{"n_layer": 26, "d_model": 256, "n_head": 3, "n_kv_head": 3, "head_dim": 128, "d_mlp": 1024, "vocab_size": 1024, "activation": "gelu", "norm": "layernorm", "norm_place": "pre", "norm_eps": 1e-06, "positions": "rope", "rope_base": 4220.0, "rope_fraction": 0.25, "qk_norm": false, "attn_scale": 0.0884, "bias": "all", "tie_embeddings": false, "parallel_block": true, "init": "normal", "init_std_qkv": 0.0352, "init_std_o": 0.00399, "init_std_up": 0.0352, "init_std_down": 0.00244, "optimizer": "adam_atan2", "lr": 0.00134, "beta1": 0.9, "beta2": 0.95, "weight_decay": 0.097, "lr_head": 0.00887, "grad_clip": 1.0, "warmup_steps": 236, "schedule": "wsd", "decay_fraction": 0.684, "decay_shape": "linear", "final_lr_fraction": 0.02, "batch_tokens": 131072, "seq_len": 512, "doc_mask": false, "train_tokens": 925300000, "steps": 7060, "dataset": "wikipedia_en"}
Each number is 500 + 40 x the weight over its row's rms, rounded and kept within 0 to 999. Layers, rows and columns count from 0. Numbers have three digits each. The size before them is the row's rms in percent of the matrix's.

# down: layer 6 MLP down (transposed), 1024x256, rms 0.0509, rows 724-807, columns 96-127
# up: layer 6 MLP up, 1024x256, rms 0.0858, rows 725-808, columns 96-127
down724 105:575515524551452495485506532447510447508512510537489485495411543457429496454444488545482518525531
up725 107:499495549481501492517599508518417436502509491573496476534515482500500607491432545429515555457465
down725 121:481584537445495498561576516479418506526561516549507555528485546504518516478485443519465536456446
up726 092:465489550500481455475504567486495523450449485486610405540533449445545424530504540526517551487553
down726 123:541543447466588557533546484464535491499553616542423581466524528517434517467497419548505436471498
up727 105:459497512442485466543509455571535503505463455485477442547523523516514495449457522508527504526446
down727 107:446526486510561532510420497443486466559484426555517501500511485508484471565459498525495486502520
up728 108:436546498463523521508605483469496477451526485494498506559506548520463475488439549523559448519498
down728 114:494487450456553540488593573481451458518488510458456559524487498518455477510489494524494493480477
up729 101:464534488493531486530531530474522459517543472526515487527467525522513480546496539501496509471441
down729 100:517416507475496506539538458509537463551539551537425483481459474546498493439457459479527507472526
up730 109:466549501518494536553566484477554504556519473541515526554543515537501524517490466528521580447573
down730 088:549505478508444506568511503491569506451504505481534504442454596480505457510523481568508481476384
up731 109:555530511442481472518489563486505507469539449490465562508504488502435593502463458475480558504524
down731 127:553540503545508470525509579560544523510467475462484521549489506593503524419414463485501520488489
up732 096:496455489507447511511535518508561486382529489518538496508474469413480494522494526469449543494508
down732 115:499453446474577460488490548460510454488532514460488515539525435481500567514510453445531507487479
up733 101:531484555505472559533534457540486511423491516484474411512575533558535519492490454530518536501491
down733 109:479522494543575547459524475493457509443563499532518409478551524467525494504512477560498540506480
up734 108:515505515493496512512566467473433459498512523500463498539455455504508563486448573445547495513506
down734 106:479536464440475484492535536541471503502433554473489522505494470569516486475467521457495506510523
up735 095:480477469482579481500524529502524421451577550415546387496443473528462571486501498473546538511475
down735 097:490529560509422534533487534440512549476456482567439616501524543504541503537464509494472458509560
up736 101:480531495481508532588518540506531467388515468456488473496544529486466529525496577461500387494531
down736 098:473542526464523512599531496540467488455472489488502505541524543490491533437495554480528452487515
up737 106:491504478501558551543581573479443483449519460563502480508457480503496466450548631489547470491574
down737 098:532468441486535532544540603486407559517504451556464499487500509576521483436521535440540460446568
up738 103:494441431470516474504537477519449502460530528595463458509469479532512547519497556417433536487489
down738 108:475521522483529491589462487492517546566528481568495501464518429508443412490490476525482550412502
up739 102:463500517479564512570501549497538465490448526487488498545503472518508474568463482570521485484450
down739 085:503476474505503468460461484498467516598519481524493425494452501454416459497514527471465543472464
up740 109:513558575459479491484541453479466499424509446532497534525483487539518509472429458492542512484471
down740 110:541483479435519484520502522476454499506610517470492536491484580547491522525441438515539491440479
up741 099:501560417350520493517483495496562513486564512497454466482455452555480505584513471537541560448535
down741 093:465432487625491512461513509476438472521472536534536536477508421525445539481483523455496454463528
up742 098:472511539441488504519492476525443392461542450485549441496543503546538521498466526455495587524477
down742 083:493482481534474533483530547500462579507459569509448475472563477468500496467547497458523507428504
up743 075:468522520523533481512499487505473537492464554419482508510489468490514517485491536483551529503510
down743 053:483504486482491514510504523458436456505532459529550450513497565517468506528466491545479478488508
up744 103:464517525512510546515506503521594437483477471518513518471457503546518532446400520538499523434447
down744 106:443545489430498499442482466516563461466483530536524537524448506556488533549421536543466557498508
up745 082:521527550507532538507523546435485484510524469498532549504515470506505524575498477495495421512504
down745 063:469493430492488488488581457547457501487524539525440475504545563502485528442469502483486586465498
up746 091:496512540373556492543499515584568450453526538568478492496463454492514528503500510492443510432490
down746 091:496473474575504512470467473444467593448471493455500531527497528515508471503491488561508521507487
up747 109:506586538495443429508505505520429527495516441477506479543528478462452581510461563500514499493519
down747 111:590534503535525553466562469521446517525508538516483528478480518441530516509484563476553426503445
up748 094:518508506508498482571566481439497510486471561515384482478537470488546514473507495386475523577482
down748 081:444503511527507465446464537550527497485465479497572515545497552522485523548416498555560471496511
up749 109:535554535440530496533488487517483487424445422523494523511484548442499555533431519517475410514535
down749 122:482575626448545513507488516503515501514446536505461559537484503470490541524489443495486419565537
up750 095:497405545490532532528578539542463485479491541457430488500478507561454445447570552425550537499481
down750 092:497527506595477548478522498542490530576490511553468480498584503490578450435524478537497464448540
up751 093:506545564470538472553512500460550510509497496551612515455591525523421478526428461477462557495545
down751 081:503522456550514518440498503486495496481506504472402520493476510452590506443538543562570399552447
up752 098:534470493430539408532497485513547479464482529482457579433496458525489523542502526488484523455516
down752 082:436495502532496501519533491555525490512433492560528484464551398512530473459523514496450554556511
up753 102:440526526501484548524551561520525479494584541450535481529471546523516484447476514521476556506538
down753 102:521473469483524418521532499465538433474514460533522447454490477497475516489577507484475492523480
up754 104:503528568478526564519565485516508491505502475485484464486545484496567486515513548503522438515510
down754 100:508465490579522577503515526480506492480504514444594549627494484490510507491517435450481479424495
up755 107:463491520504539531599474530471543529439579418512513455457431491516400557481504525476485428504507
down755 122:519513491533528549586547496512506498423504531516534501539427556490487511492469514460455444541513
up756 098:469531417496463507508509495504527493470481540510468507531471485553459550522541554514486460486431
down756 100:522464525474510445504535498543488492540501531407565500454511498522554510513476491492522555574534
up757 109:510499480459557484623497507524536518433453474484471571469506519560461584454550483477527476432518
down757 108:464571542520547473481495493418505451490483531556506491591556541515493544468536486485461461491526
up758 108:477556501507461571501536586522547524520495536511415493521499460556522520490537497485510488451547
down758 119:529550451480487568523581397410500478591523541518536489517555528476445496490469490490493454547495
up759 104:518526466504488497584528483481485448480544535500511507550559542530475477448456518515547414520514
down759 097:531477465547544515497498456482499535483502555476595481488419376537489526398514525527399533503462
up760 096:512509575463507534522493481468529376513541397552436483514557539487433521449474497408552537512476
down760 083:483548482525414472479513467506515556473510578442578485489493489526558477567483537551439475469545
up761 113:464487435496513447511529460475497432482422534515469526519508518517468545513496503459549387531479
down761 128:534488450560533552486493510466445525478475472511547488485480536566510496550596562536535492523501
up762 104:456457474509496513564506474458504463479516462521492493465618501551493568485483449505535512440529
down762 122:405472434470502516517427445491480494560530480516469494524592533469533536482475445481507540481536
up763 106:465431527470474533501505487525459471403445550479498531484548505517465532522468494487514500453503
down763 113:425448519484481554531498518556422469441495584538443561534504535529472456532485463459524516464491
up764 107:494554494511565485570521526503499412489529506514433483513505568478470583521434531511532481515488
down764 126:529525444516566470591511450505504478499501573484427494481491556501500533480520461498523511502444
up765 109:484511588489577463513451445503432530456542477527481505510523490495508492517458567460531479501441
down765 085:515531511572403540514597440520518522480506516431549453461473487460547509584528477462500611519485
up766 101:527548503407518480530503509543530449472534423441396487479452589491487545402471592481538498427464
down766 099:562456499520512548495521512523468535486515554587516475523486442515471477493481544526507478472472
up767 090:484505442497471556502503519504554524503437411494492541471544462552571549464552570532521448501503
down767 077:469516514525508496480579474502438425473561553451491421513495475446474527541432475455455549536521
up768 090:515543487503496513523525507483514539460477483462565512537556434513425527462480493447478521482490
down768 085:498450538519481507522461485476443492518446493527530500451474517500485556508485502548443504554532
up769 097:552475494523522468493505439558548520407568437552439512533489448493455485544515496572560516512550
down769 098:479544509443467511517534579457481491492524499513464469472541447529524443476563475460518513513510
up770 101:512526484443480463470542602525509507488450461498498543460565517578481519507446476518486544511483
down770 094:517506535535478420514509459468517563472540488467568533494463453484526502539533494501564467540529
up771 094:528513441473517485522517562505520487490510489542460507440534507516445538478497566436510489483530
down771 106:591554409499494486501475567543487499496470491548443541497518513534530539499458516450475534503502
up772 100:509500517502511475516513448553438508479481499478538441498514513495513515534443483492489510522553
down772 096:522463528571515496566480554501529522433518531520540478431569484470546477472520537535503512522476
up773 102:470494512460515452550519518496523509516573433509469567461472536519419554465484563512519472495519
down773 103:469433538472517506486556483517473558567538478530479500440516541430501436445486425431521506482554
up774 090:456548496446522468509499443483528528485503493483529504443532481441467537574390467511502456416488
down774 076:499503518583449504523518508511534479531507539493509532528454539529523427461588468500481500563533
up775 117:515425476534497506512525484480426471494478514501472551514506470516495473471453482529540492485532
down775 114:540494499510439515461401545503482543519534453574526526499526529518488575457479525454436509509495
up776 103:446436519475502504614521482431528489439465524474482498419531486451553498474532541445520423472523
down776 104:465473551518523511520443433442515535474531520526472509405581414496558505500569539515524549521491
up777 105:497495486446562531555471515449477544453466539424444569480443535521447488415537498446548489509491
down777 088:472541459484457466508525594451490514547501564552473474580465489444483569466511589573444525508478
up778 098:507478576513501468663514507505508508496518475524404488506511481534474475519454514495534523568514
down778 100:561475545463560524536507514547533543520514544510494465541505539461481476478468507500499446511549
up779 091:425452546453458495572473522504496502509543474533456538548405523562516549436507534539498524543536
down779 083:543532471528544477410544487504491496477510462414518555536591472478520479540443524488477480475473
up780 099:480516483510490514539510463481563427497562497503570541569525512455511548470478511498485561517502
down780 103:464530492525567444447507488490467550517421413529419486404464536534476527515528475551445474469460
up781 113:514481496574485505589522475486516473442574489559517527516495449521502524494462533522489397544513
down781 113:483463493557501467513509476468539498501511532534469549561515455546514462501496406472516480527455
up782 090:513552537492527501529480510460486504446553575562507454536565487457478551549501483441484512546491
down782 082:515492431480506495474541485491496503520467427520479552506438519510492458492553557507512462441514
up783 088:416418518554457474576499470520500520514542463476437496472528481454525511509465501482549500521511
down783 080:504517504479506505478493537501533469489393458495545498567535521558525531481491500483497454485488
up784 103:471549524446539486485557516542525473513507508527498444628573511482538505556487605476453474448551
down784 110:462482488432470490474438464511553550543507478491450449495500551468528501536546456429420512503540
up785 093:531574483471584463541545547484486507501501479528480543529481497469490500443553547506478381467523
down785 088:472460499501469572444523522506436539467512501466482447522488530531554536506469493489435668516463
up786 098:454522459508431498475553535560525520522514509532478487457504538506438411427415515435565541480508
down786 092:527522522468567473418492480476526421477484467506524503487547412544597527557473568535440490493508
up787 102:473578474481535450569610538509475449456465451515518513521513446483508499542533504521508491540543
down787 098:508443540514502499422512493513523562559460553510553441402527551502512554469502505474478568459501
up788 098:453415502513468506532571520425460523548461429503507488475471499500530577546489553570486495449471
down788 083:531497480538538480485462454572501445451586527477480506522545542506495516486508506454499531575534
up789 089:469542503495514502497515503506508550467492513536491451546466490529514575391492544505458491476533
down789 090:451434557494532466528492514500506482475484446518552502455527552428493427549553512555515509580457
up790 091:441471459500529480607553483515416428500493521538462444507520511592436503582507506520522545428430
down790 085:480548518508481501397425577474592483575493527405548604510488475449540499504497498425452499520550
up791 098:496474502545501488498536526514504577545534563484489485537518465508476543429481480476497565417522
down791 091:558528542459515515515400550494523480456516481528511554467500490466517476504546557578534347523516
up792 100:518493549475504544504500576511457438491429545482499442468514499479519547547443455500470464496463
down792 122:492483534502487581456527543530389476505422545524466493488522562513488532549474452542425477495458
up793 104:512478488559493490470523501452512490423542498458507525544475429557429519500531510509489477552435
down793 119:451451472499442504456523472474499530573525520467468533519463482488436387500479552518514499471482
up794 105:424459490488504569536540487481496491405492500461520506483535519461515461466522548559606440543472
down794 123:476505485455458550482572507486548429495555529490472516432492515534560485500504481535547446488433
up795 104:518487480467523506510568545493506534524626476507464525487558540467501490412492492496498488443498
down795 107:525483508501485527442455495523504410408545470443471463498510535560492467553481462500536477503513
up796 098:497468491506532442493495450641472536454447481490515486450491445503451536507443498482521497508506
down796 087:427531490495470560426443455429519500555480515491473513607456569490492444494458517519517455509512
up797 110:483555534466570500482457539458493482423467497456514444475494537489411522513512545493565480505485
down797 115:492486459463520484481485550424466508607480529529491488546458490567468461484545430440568500446532
up798 105:453511493488532433524505468500515499390535495526513510489454534522470592568461552462506419465524
down798 110:466506509451507512533541495472512441460527446498436484476515477557447535500507531530508389491460
up799 085:500413471525574442476517435509438458461494524458558485429509440539507501545485448515516498542526
down799 073:476641563436430487526493541442514521570521486594520486533497508446445514444445560481542517473528
up800 103:500523546456524552565521448525562508458450463445489540489481491594459578512540539438512422502479
down800 102:514532552472446542492456513490505527441432488489505570429438438425503599509438518460513440468486
up801 117:489515462466472548466574526521462486472488422511473499522504463496508444469469501534528557488574
down801 121:455536443499528508535547460464521493502503554470515507434472526496456452488526472481504465518511
up802 101:448484531473468525481577556509548468466538506449549528522552471530541551525533491510505596466494
down802 096:496477500445481497586473517446507524537452493545455418450486497482552425456530456549464538514508
up803 102:477517565444492517567486484494503399508506453569412447487482496431500512503402530515484474531511
down803 101:473521549529492485465484523504619484491492418460515433591487505458482500542491558446533463497502
up804 097:542535515469496464588481523533474479475567518464446543454526566499441555488484490503492446498477
down804 091:439500490448514548515538475491516586512486466519525475521547566507483468584546475474469507413510
up805 102:503473483509521486545469548499517499435498485532476474507533494449456631478496502517470480543553
down805 109:513467522483487534535489558515483503498520483455493494556511507475458511497487502550485502545499
up806 099:470524442510479489461605483538507567510495519458488426514510530554502490433489538502549474536552
down806 089:466552491482450523514415565518430513535548424491519467540515534522602518586480527511468493504446
up807 092:452496485496574491509562496520466503480508497557534489532498499521522553492463519395423534487525
down807 101:496483543454464521494476522551452474520541422415482520453453544522403485536532449579554496568471
up808 094:440445544502448528553485400496502491510529458495513524463498511516490541501497494423479479534477